{"num_hidden_layers": 19, "hidden_size": 512, "num_attention_heads": 8, "num_key_value_heads": 8, "head_dim": 64, "intermediate_size": 1536, "vocab_size": 37167, "hidden_act": "squared_relu", "norm": "rmsnorm", "norm_place": "pre", "norm_eps": 1e-05, "positions": "rope", "rope_theta": 10000.0, "rope_fraction": 1.0, "qk_norm": true, "attn_scale": 0.173, "bias": "none", "tie_word_embeddings": false, "parallel_block": false, "extras": ["paired heads", "gated attention", "normalized values", "norms scaled by depth", "capped logits"], "init": "normal", "init_std_qkv": 0.0426, "init_std_o": 0.0, "init_std_up": 0.0426, "init_std_down": 0.0, "optimizer": "muon_variant", "learning_rate": 0.0115, "beta1": 0.9, "weight_decay": 0.0079, "lr_head": 0.00516, "warmup_steps": 137, "schedule": "wsd", "decay_fraction": 0.914, "decay_shape": "linear", "final_lr_fraction": 0.0, "batch_tokens": [32768, 65536], "max_seq_len": 1024, "doc_mask": true, "train_tokens": 800300000, "max_steps": 16743, "dataset": "wikipedia_en"}
Each number is 200 + 20 x the weight over its row's rms, rounded and kept within 0 to 999. Layers, rows and columns count from 0. The size before them is the row's rms in percent of the matrix's.

# layer 15 MLP up, 1536x512, rms 0.152, rows 1249-1303, columns 192-255
102,246,210,194,197,179,164,189,172,185,222,181,184,198,205,199,204,184,201,186,191,189,196,220,192,169,171,190,185,201,185,163,213,206,188,213,182,196,219,149,180,241,193,220,215,199,206,199,214,204,196,238,186,177,218,199,184,199,174,214,203,181,209,214,198
094,234,184,220,184,222,206,216,204,194,170,158,190,193,170,196,187,216,199,226,188,197,204,231,212,219,190,179,214,204,231,197,174,180,228,230,204,132,177,197,181,211,209,194,194,196,192,178,183,203,180,192,183,213,194,209,221,211,150,204,172,200,220,210,213
095,194,232,187,174,210,192,195,186,198,208,223,197,213,189,178,195,215,195,222,189,194,201,208,140,180,178,231,177,224,230,200,209,204,158,240,211,211,203,197,232,197,250,205,211,214,212,211,205,223,195,207,174,210,258,192,174,194,219,216,215,176,191,203,196
120,195,183,192,212,176,184,231,196,219,179,212,192,206,196,239,177,215,202,203,243,196,202,209,169,199,226,223,215,248,210,183,207,176,256,232,194,175,184,202,192,211,169,223,202,204,225,203,215,188,192,191,181,222,221,177,192,174,212,204,200,194,165,235,210
097,228,199,200,230,216,217,218,240,196,196,224,227,211,207,196,189,196,235,180,209,208,190,236,199,211,217,199,182,195,211,244,188,228,165,232,182,209,196,202,177,207,208,180,184,194,195,172,202,177,199,196,179,198,215,207,245,188,191,210,193,195,202,204,188
092,204,209,226,253,195,178,175,161,192,189,217,203,163,216,208,202,177,206,189,195,192,229,203,209,191,218,219,203,191,192,192,228,168,165,226,185,213,206,184,173,190,212,189,190,199,203,192,161,221,178,261,218,221,247,233,194,137,192,236,181,212,230,220,217
100,216,197,218,218,186,175,190,214,163,192,174,202,195,188,231,177,193,203,191,221,182,212,172,208,216,195,202,171,206,187,233,188,184,209,238,209,165,187,198,195,189,185,191,193,245,233,195,201,221,202,192,199,203,190,194,228,168,213,202,239,177,181,216,219
105,221,198,179,234,180,205,184,202,195,192,185,214,201,191,193,204,159,188,218,192,230,177,185,193,195,234,199,188,212,173,201,197,179,228,212,233,200,215,216,211,222,237,204,221,188,234,197,245,159,209,201,188,200,246,205,208,197,203,201,192,212,213,165,174
102,193,210,235,199,195,221,167,241,212,205,204,232,190,182,201,209,207,219,188,188,216,196,223,192,195,211,202,198,212,188,206,214,204,206,182,220,222,232,198,247,167,192,190,218,192,244,221,221,213,197,232,227,188,176,261,187,202,157,164,188,233,222,221,232
110,248,202,169,206,200,185,213,223,241,207,232,195,232,193,183,219,205,204,187,213,235,181,242,194,190,195,234,238,198,223,184,180,208,184,185,189,204,155,177,206,211,204,206,210,234,215,196,168,221,218,216,214,185,214,159,185,230,225,195,152,194,177,201,234
071,213,213,179,240,212,210,214,207,220,184,184,184,208,149,209,232,198,193,193,191,217,206,199,182,175,191,183,211,151,220,193,194,238,173,191,224,176,176,202,220,193,176,198,231,197,213,173,245,194,181,181,208,200,167,214,180,204,196,185,178,192,210,204,187
123,191,224,207,207,183,223,214,171,179,202,177,211,239,205,220,182,208,193,196,236,160,175,196,215,168,186,180,226,192,151,205,203,165,172,200,224,191,232,185,210,193,180,195,170,185,218,228,189,171,186,196,204,172,202,211,221,172,182,189,185,179,173,175,188
106,217,226,217,223,199,194,235,214,190,180,195,189,181,190,228,164,213,171,195,166,227,208,178,196,197,199,166,176,183,211,213,179,186,213,199,184,187,197,203,213,187,221,235,185,229,170,191,195,210,194,204,224,207,203,195,198,176,217,211,184,196,157,202,155
125,223,225,205,194,190,188,218,208,157,220,199,205,173,216,224,181,183,188,198,225,218,216,190,216,157,232,216,201,212,205,176,213,207,195,179,179,194,236,191,240,210,201,243,188,184,158,212,219,192,191,223,215,152,214,214,239,200,183,152,222,196,208,202,220
123,190,184,214,201,188,195,230,227,216,205,234,206,193,214,192,196,210,153,190,213,190,203,206,226,190,174,180,237,215,176,219,190,210,184,176,219,256,211,228,171,207,202,209,201,188,194,199,222,212,193,180,187,201,180,204,212,210,223,143,218,196,229,211,200
096,203,202,218,214,183,208,200,211,204,210,223,203,185,210,221,217,204,193,195,215,204,156,199,214,231,210,219,218,215,170,216,191,205,194,186,185,208,193,210,163,202,168,189,209,166,203,226,195,226,230,239,198,211,218,238,216,171,202,197,194,225,176,199,191
110,169,221,196,198,203,213,197,216,184,218,193,183,203,239,242,183,212,201,205,207,181,191,226,212,205,198,192,240,195,181,201,199,163,220,166,191,167,171,172,203,181,169,154,196,187,194,178,231,176,211,167,192,213,207,166,164,168,173,207,227,238,218,217,222
095,200,190,186,185,233,223,222,182,216,197,201,241,213,196,215,208,200,236,190,209,210,222,149,216,179,212,222,185,177,221,202,220,192,207,177,215,225,162,181,221,188,174,212,192,211,173,204,213,190,196,210,196,218,198,211,233,206,223,183,183,187,206,191,193
111,203,193,234,225,188,199,229,186,177,181,161,191,218,212,243,230,196,238,243,178,173,231,214,196,200,224,213,219,194,239,193,221,217,202,184,208,172,191,157,199,165,203,209,225,185,202,168,163,219,170,172,201,194,222,241,201,209,194,191,225,194,213,189,223
092,247,242,228,193,170,235,219,204,226,230,197,209,217,191,242,230,203,203,183,210,171,201,217,158,159,201,182,218,197,199,209,175,219,212,221,208,205,207,153,179,226,189,205,211,194,176,218,213,241,209,222,192,219,191,177,173,188,207,187,148,180,185,215,191
099,210,228,210,196,167,164,162,171,235,245,209,178,181,204,208,215,191,185,243,178,200,156,219,182,187,193,218,212,199,189,183,190,232,173,230,211,207,229,202,208,181,215,190,182,215,194,203,206,185,177,199,216,214,181,184,189,182,203,201,165,204,215,219,194
096,207,242,195,193,191,208,184,171,217,203,193,173,193,175,211,224,189,156,185,213,175,205,201,207,190,222,189,233,164,170,200,182,202,193,217,190,192,194,203,178,184,194,215,202,198,178,190,217,219,156,202,199,202,212,225,184,213,213,176,168,181,170,196,239
108,219,198,217,198,224,194,191,192,189,197,189,167,217,214,183,177,184,192,218,218,213,200,178,253,170,243,179,196,147,203,218,178,202,213,197,204,220,184,196,225,158,155,219,207,202,194,199,221,229,217,206,217,159,206,205,205,221,173,191,190,200,180,223,170
119,208,213,205,163,258,213,187,185,184,203,167,190,222,211,189,209,241,151,227,207,190,206,190,195,194,220,192,194,204,204,194,220,195,212,182,153,145,193,203,176,214,223,183,236,204,175,205,221,215,258,199,229,201,224,189,222,195,214,183,183,209,196,212,209
113,215,188,243,217,221,196,220,218,193,212,168,178,207,204,204,206,205,198,172,173,195,199,187,174,213,214,213,179,208,207,205,192,186,214,211,189,180,227,222,186,238,177,188,228,184,189,201,204,196,207,207,169,210,214,182,176,173,190,161,242,212,179,166,183
099,193,172,199,219,217,225,191,205,223,195,199,203,221,163,209,166,219,199,202,225,195,198,189,153,220,235,184,199,217,179,240,222,247,200,143,182,208,193,215,200,210,190,230,245,191,195,211,213,174,187,224,217,214,189,193,217,175,205,184,186,169,178,210,232
114,199,184,185,230,184,205,207,198,185,161,230,185,212,208,226,164,213,195,204,221,211,198,221,175,197,194,186,207,190,213,178,205,200,189,197,203,202,230,216,220,193,217,176,150,168,163,222,202,233,210,213,191,167,168,185,189,221,234,191,192,217,235,209,213
115,173,164,199,223,204,189,258,192,213,179,225,207,176,190,224,191,198,208,231,206,159,208,172,194,204,198,181,193,216,183,201,195,196,173,226,200,181,254,184,223,195,168,241,215,194,183,174,213,184,214,198,189,168,218,182,214,181,230,145,173,180,186,190,217
107,214,203,226,216,209,175,240,200,199,221,204,224,164,210,229,204,203,232,196,201,202,199,179,179,208,203,218,223,197,201,205,227,194,221,216,217,209,196,195,208,183,178,227,203,132,236,210,182,160,197,181,224,240,195,260,245,215,232,183,219,218,198,192,221
091,219,198,196,182,206,230,202,168,197,200,211,193,172,199,209,186,191,203,194,171,178,192,187,178,222,203,199,183,216,208,162,220,203,228,183,194,200,198,188,223,210,197,183,178,205,197,172,218,235,193,199,200,191,187,216,180,201,214,206,205,211,213,173,215
105,173,197,250,181,209,211,231,200,204,207,198,217,197,185,214,165,187,218,212,226,200,175,212,160,181,202,185,175,192,166,219,221,182,188,191,218,206,206,228,202,202,213,169,214,188,233,217,206,207,188,187,192,235,226,196,213,195,193,217,195,206,206,237,216
111,150,192,177,183,165,235,189,190,196,188,193,193,196,200,194,217,193,205,219,188,178,241,209,197,177,203,204,196,219,176,185,241,213,240,216,224,170,220,202,194,196,213,181,222,223,174,205,209,206,235,196,180,201,208,185,199,180,184,225,153,215,188,220,214
102,175,243,205,225,183,255,194,191,177,225,193,190,202,231,206,188,200,201,224,203,171,192,211,154,212,196,201,182,202,188,231,184,211,203,202,190,194,166,232,231,198,194,186,168,191,187,184,184,226,196,225,252,173,155,223,176,177,215,213,213,156,213,194,193
120,191,179,187,211,221,198,199,209,208,192,190,191,219,190,193,175,185,192,199,222,176,191,221,195,201,185,250,217,218,193,191,196,171,188,233,186,191,199,227,218,209,153,177,205,184,212,185,227,236,192,190,232,181,225,230,229,212,238,193,214,196,186,173,248
093,205,197,189,186,198,184,223,213,218,169,190,234,220,183,248,180,183,217,213,221,149,230,189,190,209,193,223,186,202,176,164,214,212,202,171,226,220,196,252,165,203,185,212,222,180,223,221,180,204,168,192,204,215,194,200,179,216,220,204,241,197,198,179,179
083,153,192,183,227,181,212,242,207,187,216,174,203,225,177,214,188,188,175,188,186,205,200,212,174,212,206,169,196,198,230,195,200,218,188,206,205,164,168,184,177,193,200,183,198,143,198,188,178,225,206,177,192,197,233,187,211,206,191,230,215,211,221,218,247
106,202,195,201,189,209,242,176,208,230,211,182,209,221,215,201,199,191,220,218,219,164,206,219,195,206,217,194,185,190,225,232,201,187,210,189,203,174,181,222,236,224,193,188,200,175,234,140,181,183,214,229,161,233,183,213,205,188,210,210,185,185,195,205,193
098,201,205,175,212,226,206,204,208,179,206,144,204,181,216,162,176,203,193,185,199,206,205,205,197,190,191,185,184,228,234,201,209,231,196,185,202,199,233,200,187,189,213,188,197,164,209,205,175,164,207,192,199,214,162,226,217,243,194,198,187,218,214,189,153
109,177,190,202,186,195,199,175,204,181,219,202,201,199,218,199,195,197,208,189,239,201,224,192,212,155,141,161,197,215,197,219,223,219,239,189,199,205,216,238,216,217,193,189,205,178,150,188,197,201,188,217,188,180,194,172,181,198,195,190,173,201,172,159,177
107,186,207,205,202,163,209,217,208,194,210,195,198,179,216,217,230,180,234,197,198,188,190,213,196,206,165,204,232,213,218,193,190,181,245,219,212,170,207,170,168,222,198,201,210,193,193,202,242,223,219,170,197,223,176,159,209,215,208,260,197,198,205,219,146
104,203,182,177,196,222,182,223,199,210,192,215,187,200,231,220,195,212,192,213,241,183,177,190,191,234,207,192,218,164,174,178,191,206,192,197,217,157,230,175,211,213,212,212,205,201,247,175,219,191,230,225,190,202,185,205,192,197,212,169,213,215,197,183,176
103,177,205,190,204,185,192,170,194,211,214,184,213,218,188,173,189,213,194,190,189,148,244,160,190,213,215,215,192,189,240,192,250,168,191,161,200,216,197,196,193,244,193,210,170,179,207,227,227,194,193,214,214,210,199,206,200,178,183,199,162,222,245,189,192
097,214,173,275,197,195,191,192,218,211,202,186,174,233,228,192,197,158,195,190,187,201,218,194,205,193,201,178,230,220,158,226,217,200,185,208,198,187,171,179,196,209,189,200,215,192,172,178,193,185,221,188,195,209,186,169,190,218,204,193,199,203,182,190,201
101,239,206,218,207,200,212,214,197,227,210,187,194,230,190,203,228,250,173,203,203,176,173,247,209,224,174,211,200,212,241,219,183,185,171,204,180,184,227,198,224,209,193,186,216,214,197,192,216,190,203,184,214,193,162,187,236,223,187,158,212,181,224,227,153
108,222,201,166,206,172,168,201,219,216,170,204,212,193,208,198,183,198,187,208,214,179,227,219,206,225,196,247,214,187,193,189,168,197,178,173,228,209,187,195,207,214,193,170,191,210,224,204,225,193,172,210,188,184,186,211,202,228,182,199,212,190,259,195,220
083,156,213,193,203,210,210,237,205,202,200,212,209,196,178,185,202,222,214,196,209,185,196,216,240,205,230,191,232,194,192,170,221,184,181,187,182,176,212,165,188,177,209,192,206,211,179,186,218,189,219,208,237,213,210,215,200,179,196,180,173,216,198,212,211
090,192,226,184,210,236,210,204,199,165,189,201,206,209,188,172,221,245,202,180,203,216,198,199,123,211,193,211,215,210,212,228,193,206,204,208,217,214,208,230,216,195,196,202,209,196,216,167,192,196,183,190,187,209,200,206,199,196,194,199,192,211,203,209,214
098,209,181,225,227,212,190,214,207,203,183,202,213,211,131,217,206,181,187,236,187,210,170,195,239,155,228,210,230,176,180,199,227,206,208,193,197,196,243,177,217,214,194,209,195,181,220,196,196,190,221,220,209,201,154,164,237,202,186,205,224,192,194,204,176
110,202,152,184,161,186,227,211,243,202,232,230,194,192,199,208,179,219,207,204,196,207,191,205,177,175,207,187,171,189,214,168,233,199,215,176,195,197,181,151,206,184,184,220,166,194,209,219,192,198,191,186,204,185,225,166,181,178,194,208,178,185,210,249,193
095,211,195,211,195,233,174,178,184,182,238,215,196,197,232,189,207,196,189,199,213,199,232,172,225,169,202,198,201,191,225,229,219,176,195,191,177,164,234,195,193,186,184,197,192,187,194,195,196,200,215,181,179,224,225,212,205,205,184,200,210,222,202,183,208
096,200,221,190,211,183,207,191,197,181,198,230,191,195,175,202,180,222,212,173,157,209,171,231,185,177,204,173,208,258,184,190,185,177,224,239,213,218,216,183,193,217,198,166,206,207,200,223,175,186,207,205,194,216,166,220,220,199,225,183,196,201,203,198,204
099,227,194,212,225,206,167,203,210,204,199,190,231,181,181,176,192,155,220,224,245,191,218,219,197,207,219,195,181,181,192,168,179,236,235,174,189,225,192,220,212,212,228,198,190,214,186,182,200,175,183,218,200,173,239,230,193,214,185,163,222,239,201,187,163
119,197,210,216,218,200,180,204,197,170,213,231,180,199,210,209,209,220,205,191,194,189,231,206,180,214,191,242,158,197,227,194,214,190,198,215,202,202,184,188,211,191,212,169,182,209,207,171,181,212,229,180,171,173,209,201,187,201,190,164,196,217,203,228,187
107,214,197,181,210,182,186,241,197,215,207,186,215,178,180,174,196,206,177,179,196,177,133,175,182,179,191,195,198,235,213,169,192,223,192,208,196,224,202,212,198,213,216,197,218,199,193,206,207,185,179,213,200,219,196,231,225,186,189,198,163,215,215,219,230
100,190,203,166,215,214,195,197,190,195,178,220,183,211,198,227,122,196,215,201,203,200,198,192,237,190,208,201,209,203,196,196,147,210,218,183,210,205,199,194,180,216,192,202,162,204,221,205,200,165,233,190,190,210,208,203,226,181,205,194,201,217,206,186,202
# layer 15 MLP down (transposed), 1536x512, rms 0.0506, rows 1249-1302, columns 192-255
096,207,189,208,215,182,230,229,163,200,200,192,202,214,201,180,173,213,211,148,200,218,187,174,171,198,228,238,201,212,221,212,195,228,206,184,211,179,214,233,215,199,216,254,195,169,201,208,173,207,202,210,193,191,203,190,210,177,232,179,179,207,189,228,213
109,240,218,228,208,181,229,208,166,187,210,185,154,204,179,230,218,198,201,203,210,213,200,198,169,213,233,192,179,184,214,233,173,184,200,223,196,203,204,210,214,214,196,203,199,209,194,209,229,196,159,191,191,200,189,188,175,199,223,245,192,216,236,220,193
086,164,184,218,226,197,227,222,196,199,229,206,169,225,252,190,195,219,195,178,200,227,232,202,228,184,251,179,186,197,194,222,223,188,201,237,238,199,188,199,177,224,166,217,185,201,234,199,230,203,212,193,219,195,195,210,209,245,215,254,218,195,209,182,196
112,205,215,190,210,180,198,238,179,179,179,192,200,206,198,178,182,203,184,186,237,195,203,193,205,178,205,226,223,189,179,182,183,212,200,176,187,207,161,220,141,235,157,214,176,232,192,187,216,195,191,225,198,196,187,214,209,200,225,199,206,181,190,235,176
099,228,189,191,221,168,183,228,204,214,187,180,195,183,194,188,236,197,215,219,203,217,210,225,187,184,213,185,195,192,179,192,214,183,197,211,187,237,172,202,178,190,177,195,211,205,234,252,197,201,211,224,193,203,184,195,185,180,181,219,208,192,184,226,198
087,162,222,198,175,204,212,194,214,213,201,183,198,191,192,257,217,208,221,226,168,212,193,194,195,228,182,197,238,177,204,218,187,191,219,185,176,226,193,197,211,190,178,207,170,193,233,197,206,177,238,212,186,186,175,208,197,215,181,209,203,209,189,183,200
099,201,175,179,168,183,213,181,184,235,183,180,203,244,186,200,170,213,191,173,230,216,183,179,226,221,222,171,164,215,202,185,193,199,224,210,191,189,196,220,191,213,189,167,188,234,188,198,188,212,174,176,222,179,193,206,182,174,200,197,195,212,178,173,212
124,169,180,214,188,207,218,192,219,175,198,215,224,254,217,197,190,158,211,225,189,226,181,186,201,204,235,206,195,205,210,204,195,185,207,216,207,225,179,163,164,213,246,194,250,195,227,190,239,228,193,204,185,176,211,174,212,188,210,216,187,239,186,194,217
106,187,200,210,216,206,225,234,216,208,237,222,207,197,210,190,215,197,225,181,197,223,221,220,198,181,196,228,217,211,241,195,205,191,211,198,203,204,210,188,174,227,219,194,186,167,220,204,213,193,201,217,216,186,159,167,219,167,222,190,193,204,169,197,214
105,214,216,171,210,222,248,197,200,219,208,238,176,201,253,201,187,212,202,164,215,170,187,184,152,203,188,225,201,194,198,222,239,181,198,187,211,202,229,196,204,216,196,178,205,197,214,238,187,218,221,208,193,196,241,191,215,207,201,169,208,202,212,223,199
068,216,202,220,202,242,181,201,217,230,200,223,197,192,224,228,198,155,205,195,214,184,205,193,176,217,234,180,236,227,196,221,189,212,156,208,215,196,190,214,186,202,167,191,179,204,185,170,188,203,232,198,216,190,167,203,202,223,198,187,206,182,184,181,216
129,180,204,170,190,169,175,188,191,229,228,208,193,206,201,198,154,202,207,191,210,228,193,186,196,180,171,220,169,164,193,169,199,225,198,178,196,191,204,213,206,210,183,195,192,201,176,242,167,194,212,201,196,204,224,177,173,179,217,196,206,230,224,203,174
107,185,207,206,202,189,180,196,188,208,154,186,191,200,204,201,192,238,214,187,185,225,220,182,220,197,197,166,204,185,217,239,217,206,185,215,176,190,223,211,261,218,200,227,186,198,217,219,180,189,217,202,190,186,170,222,191,220,236,174,194,207,219,208,184
119,196,246,180,205,189,200,227,179,188,184,214,224,177,205,234,188,218,222,208,183,202,222,223,162,181,197,175,172,217,161,209,207,200,191,209,236,200,201,206,182,221,218,192,204,193,172,194,192,188,195,186,195,141,185,198,192,206,198,189,206,181,226,208,205
130,229,214,197,198,230,196,220,201,175,184,223,237,197,180,170,205,172,217,200,193,216,199,184,210,233,191,184,213,222,202,215,223,241,220,216,218,217,217,194,197,243,202,210,180,221,199,215,183,196,202,202,186,186,204,208,230,214,174,185,214,209,212,220,213
094,155,211,187,222,186,218,215,240,171,207,249,181,224,220,216,209,195,176,205,203,227,215,189,169,181,190,229,192,211,209,240,210,235,188,196,243,210,199,207,206,192,226,219,181,206,199,211,196,198,186,216,212,231,181,179,211,207,225,195,203,227,208,195,161
114,204,186,199,173,207,210,186,183,227,188,190,196,183,224,222,205,216,232,195,224,192,208,194,186,223,197,167,201,212,212,228,185,189,204,213,219,180,212,205,200,190,202,186,144,228,247,187,248,217,228,213,181,234,211,177,189,186,178,198,205,219,168,185,217
106,217,222,200,191,183,240,197,199,210,193,183,195,179,175,210,217,181,193,199,234,215,184,166,204,231,210,186,194,206,182,182,181,169,222,212,183,201,216,201,228,196,213,223,176,201,200,234,216,162,222,203,186,214,192,190,203,220,197,223,221,202,200,202,199
128,230,207,188,229,197,176,193,225,194,203,171,205,172,175,169,211,165,205,219,178,176,188,177,201,224,220,184,198,192,211,173,214,194,197,178,161,206,207,224,197,229,190,209,193,200,194,208,175,214,175,179,205,180,186,235,204,228,234,199,193,216,191,206,217
098,208,219,167,187,174,170,178,207,229,193,208,220,207,179,217,196,206,225,184,197,169,220,214,206,211,210,186,210,191,180,202,197,198,222,193,208,209,209,179,200,208,197,217,211,204,192,163,208,201,223,210,187,206,194,198,180,180,252,198,211,187,190,161,213
104,215,200,216,158,165,221,208,211,197,232,223,202,201,175,163,193,210,217,207,169,209,197,204,208,203,218,197,215,222,185,182,149,232,168,220,214,207,216,209,184,233,197,210,224,213,213,194,231,200,216,224,203,140,212,228,261,207,243,154,201,185,194,220,197
095,191,215,198,163,175,202,173,177,211,199,203,174,164,191,172,199,214,183,198,186,209,225,203,196,161,178,170,215,184,186,220,222,198,177,220,225,192,187,177,188,214,220,234,207,179,215,155,199,215,172,193,196,145,207,232,160,200,197,186,206,225,156,208,231
111,229,208,192,163,173,197,190,212,184,191,180,187,234,202,224,205,193,195,188,179,192,176,223,208,171,196,171,188,169,201,202,195,175,201,200,165,199,170,220,212,233,209,223,237,207,180,173,217,202,210,205,234,188,224,215,206,216,200,213,179,191,220,143,159
126,187,207,183,230,185,163,186,180,195,190,205,203,230,178,186,195,219,221,209,196,175,183,208,193,195,192,180,195,171,225,175,212,218,171,176,213,203,240,195,227,192,200,204,188,209,241,191,229,214,221,198,212,217,194,224,213,196,208,201,199,215,182,232,186
115,171,196,221,217,177,208,167,208,218,216,159,186,193,208,199,239,206,194,198,214,229,221,194,148,165,209,178,188,177,168,198,191,206,217,216,187,169,180,188,182,227,167,157,217,198,181,237,218,201,241,218,197,199,182,189,171,145,212,205,173,202,213,223,217
095,202,159,217,217,228,171,196,188,184,208,216,196,238,197,178,217,206,227,208,208,178,252,207,222,225,197,199,222,180,190,190,197,201,198,197,218,224,168,195,185,254,216,204,214,214,173,213,217,212,181,220,175,232,177,193,204,182,211,214,187,170,174,229,161
116,213,205,192,204,185,184,232,184,180,162,196,161,211,183,198,208,243,213,226,182,212,221,178,228,156,225,236,185,198,230,205,191,208,205,190,223,229,190,211,199,206,227,187,204,180,206,192,141,209,201,219,194,202,177,229,156,187,200,208,155,191,225,208,204
124,227,214,181,219,189,219,191,181,205,178,196,194,198,204,186,178,201,239,202,198,188,180,191,172,197,210,176,201,206,186,187,183,178,191,179,228,175,225,192,218,197,197,189,199,206,221,174,177,180,189,228,228,205,159,206,175,167,196,180,227,205,199,186,158
115,226,197,199,201,172,203,157,207,181,193,212,222,190,194,186,207,178,229,219,184,202,196,192,187,211,209,217,211,155,243,207,198,162,204,207,175,211,193,219,195,227,186,223,172,205,193,221,199,202,206,197,202,219,206,255,186,187,205,228,213,199,209,200,218
091,207,216,191,207,222,184,193,225,193,204,185,212,211,220,209,200,189,221,245,176,216,191,177,247,205,197,161,196,200,169,205,214,206,200,197,237,205,200,173,219,154,203,187,175,214,179,220,199,197,203,195,182,189,202,244,213,208,183,208,197,173,191,228,191
101,185,198,256,197,196,167,179,190,236,235,196,222,216,178,230,162,191,217,204,221,225,211,238,183,186,219,190,172,211,186,204,176,193,200,193,201,192,204,218,174,176,237,196,195,209,233,200,165,230,209,192,202,239,195,210,202,199,188,216,197,195,181,211,186
112,190,181,208,199,202,192,212,200,204,221,209,200,180,185,184,225,207,180,202,187,189,208,216,182,167,200,170,217,195,183,220,167,221,201,198,221,205,231,212,182,186,225,191,216,192,209,197,201,211,176,233,197,165,214,198,201,214,191,212,192,205,252,250,208
102,219,208,165,219,200,222,183,202,194,204,199,197,222,198,194,196,204,215,207,198,200,222,230,202,237,216,204,188,184,182,210,182,217,191,224,196,255,211,232,224,225,203,192,226,218,193,201,158,228,176,191,216,190,159,197,186,195,208,207,201,233,256,198,218
115,224,195,198,202,215,210,184,203,221,182,211,172,204,171,179,192,178,200,224,215,188,206,195,216,188,188,236,204,207,205,211,201,191,194,180,180,215,195,224,228,195,161,197,186,195,217,210,184,233,193,206,239,186,185,201,219,192,204,200,169,195,213,171,197
092,201,166,199,240,217,205,220,150,224,216,182,172,191,194,210,239,211,196,215,187,188,202,223,206,243,191,234,195,182,202,206,143,217,242,202,162,190,202,189,205,196,184,233,197,209,185,204,230,207,181,149,171,193,201,221,194,192,203,169,190,201,195,200,192
077,189,210,186,206,190,224,161,153,175,197,210,176,203,210,207,205,210,202,172,190,226,194,218,181,203,195,228,215,193,171,177,216,184,196,164,150,199,229,188,203,212,185,221,208,199,211,220,220,188,227,199,188,203,198,205,215,220,190,177,213,181,192,211,186
092,213,209,214,186,196,195,221,194,189,195,178,196,225,229,219,210,240,221,229,184,209,191,220,196,180,197,183,219,251,224,205,231,159,233,184,212,182,185,216,193,197,172,213,178,217,228,190,228,226,233,214,194,205,205,206,204,204,179,207,204,180,203,201,225
109,183,174,204,182,170,222,197,152,211,213,224,164,193,207,186,200,188,205,213,216,240,212,223,182,195,214,233,210,245,191,196,204,203,204,200,213,212,212,232,196,226,195,213,195,224,166,202,198,210,204,235,226,188,210,174,177,160,223,219,236,225,220,182,166
108,190,204,192,184,191,222,176,233,209,210,177,211,199,201,205,233,201,172,171,183,189,200,225,215,202,187,209,202,194,227,169,210,178,229,202,236,220,194,215,218,186,175,187,196,213,174,205,202,192,224,191,226,204,178,176,191,195,226,250,193,207,212,167,221
106,173,203,199,178,154,192,184,238,202,204,208,211,185,237,208,261,249,175,179,190,225,218,225,208,195,190,202,220,197,195,184,200,193,190,203,218,215,216,230,185,180,247,181,245,220,214,177,190,222,199,217,209,207,197,208,197,216,193,212,209,206,150,238,191
110,178,207,190,175,177,200,202,229,235,194,177,210,198,207,218,207,198,236,237,249,200,184,220,181,218,216,224,230,196,199,186,196,182,182,193,226,190,195,179,190,208,196,169,249,223,196,210,188,227,193,192,205,188,181,182,205,198,239,202,217,186,199,232,216
125,211,183,192,192,210,168,183,199,186,196,218,208,158,179,195,166,166,179,197,211,189,206,185,200,195,195,215,232,241,197,184,201,231,227,202,175,223,196,193,227,173,196,214,175,226,149,188,223,215,219,189,201,217,187,189,212,202,225,202,188,177,236,197,184
098,178,244,199,191,201,209,175,220,189,169,195,209,218,223,185,202,209,182,191,174,240,195,198,221,204,188,200,216,214,196,212,195,210,234,172,165,224,179,237,191,183,240,175,208,211,206,200,191,167,210,195,232,217,200,165,229,203,180,180,180,186,198,186,176
097,208,243,207,195,210,232,202,192,245,194,175,190,181,227,195,210,214,197,197,197,180,200,174,197,181,180,208,199,207,232,197,227,205,187,176,221,212,194,199,215,210,193,187,214,146,224,212,219,178,183,207,210,183,182,189,199,189,194,155,180,185,204,209,224
105,245,198,180,219,228,178,192,199,225,206,219,198,190,184,208,180,208,215,179,179,221,230,194,203,199,221,198,195,198,187,210,196,161,191,204,235,189,237,176,199,188,219,177,185,188,221,212,182,177,185,233,187,204,225,166,203,200,184,193,233,209,255,223,223
087,222,203,207,222,177,191,222,173,194,187,190,178,181,210,188,223,184,224,155,216,211,159,183,174,213,201,174,193,195,185,205,204,208,198,222,200,230,176,201,229,207,218,225,175,157,192,193,211,193,208,144,188,199,205,208,197,195,205,195,203,197,227,187,168
092,227,194,201,202,231,211,222,201,198,186,198,177,199,188,188,242,189,229,207,192,188,166,199,208,213,194,213,204,189,171,249,190,178,202,197,212,189,195,159,222,191,156,214,188,217,198,188,190,195,182,179,196,187,188,217,199,218,214,220,188,201,200,192,219
102,255,236,193,192,201,166,210,218,148,216,198,206,214,198,193,160,221,178,171,230,182,253,173,216,203,187,182,206,193,205,212,183,243,185,226,217,190,183,183,188,188,183,202,204,198,228,190,215,182,180,196,204,220,117,213,203,207,213,182,184,189,213,195,179
092,219,200,188,226,203,200,197,222,180,176,210,204,254,185,159,220,235,207,236,214,183,215,191,195,191,224,218,186,191,207,175,222,187,215,184,189,209,192,173,206,182,222,225,201,208,197,187,224,182,188,182,219,202,224,207,158,195,205,210,202,216,200,201,206
095,176,223,191,224,214,169,185,210,166,200,201,225,228,243,174,217,225,174,199,217,181,216,176,229,231,215,200,213,173,213,195,213,217,195,196,199,197,181,194,160,211,210,208,177,212,252,190,201,207,196,206,209,186,156,144,205,178,204,174,180,219,174,150,209
087,209,181,178,197,198,201,183,171,171,153,208,213,222,237,190,215,212,206,200,195,197,219,191,220,178,205,223,174,213,184,249,176,231,204,215,219,185,214,217,186,189,215,201,235,175,216,171,179,231,214,217,201,194,226,226,189,203,209,194,200,234,200,197,198
099,237,180,238,219,214,181,189,204,242,180,199,198,186,207,224,154,189,209,210,192,201,212,213,222,162,184,175,208,228,180,175,192,183,178,185,210,207,193,212,214,207,199,221,216,183,215,215,232,195,208,167,212,211,254,195,217,206,217,167,209,209,227,201,163
128,168,191,215,158,215,214,193,214,171,218,199,208,221,229,182,214,198,192,204,188,196,197,210,171,274,195,179,182,209,236,185,180,187,182,188,187,168,233,214,210,201,197,205,209,184,214,188,208,198,222,193,176,183,214,214,202,216,190,206,223,211,198,187,207
105,177,210,206,238,214,197,188,166,172,186,202,184,218,211,221,189,206,190,188,198,200,231,179,203,213,200,194,172,165,181,208,214,220,223,207,183,180,173,195,185,200,196,225,196,182,231,183,236,181,170,216,171,171,200,189,174,218,226,186,198,192,209,211,135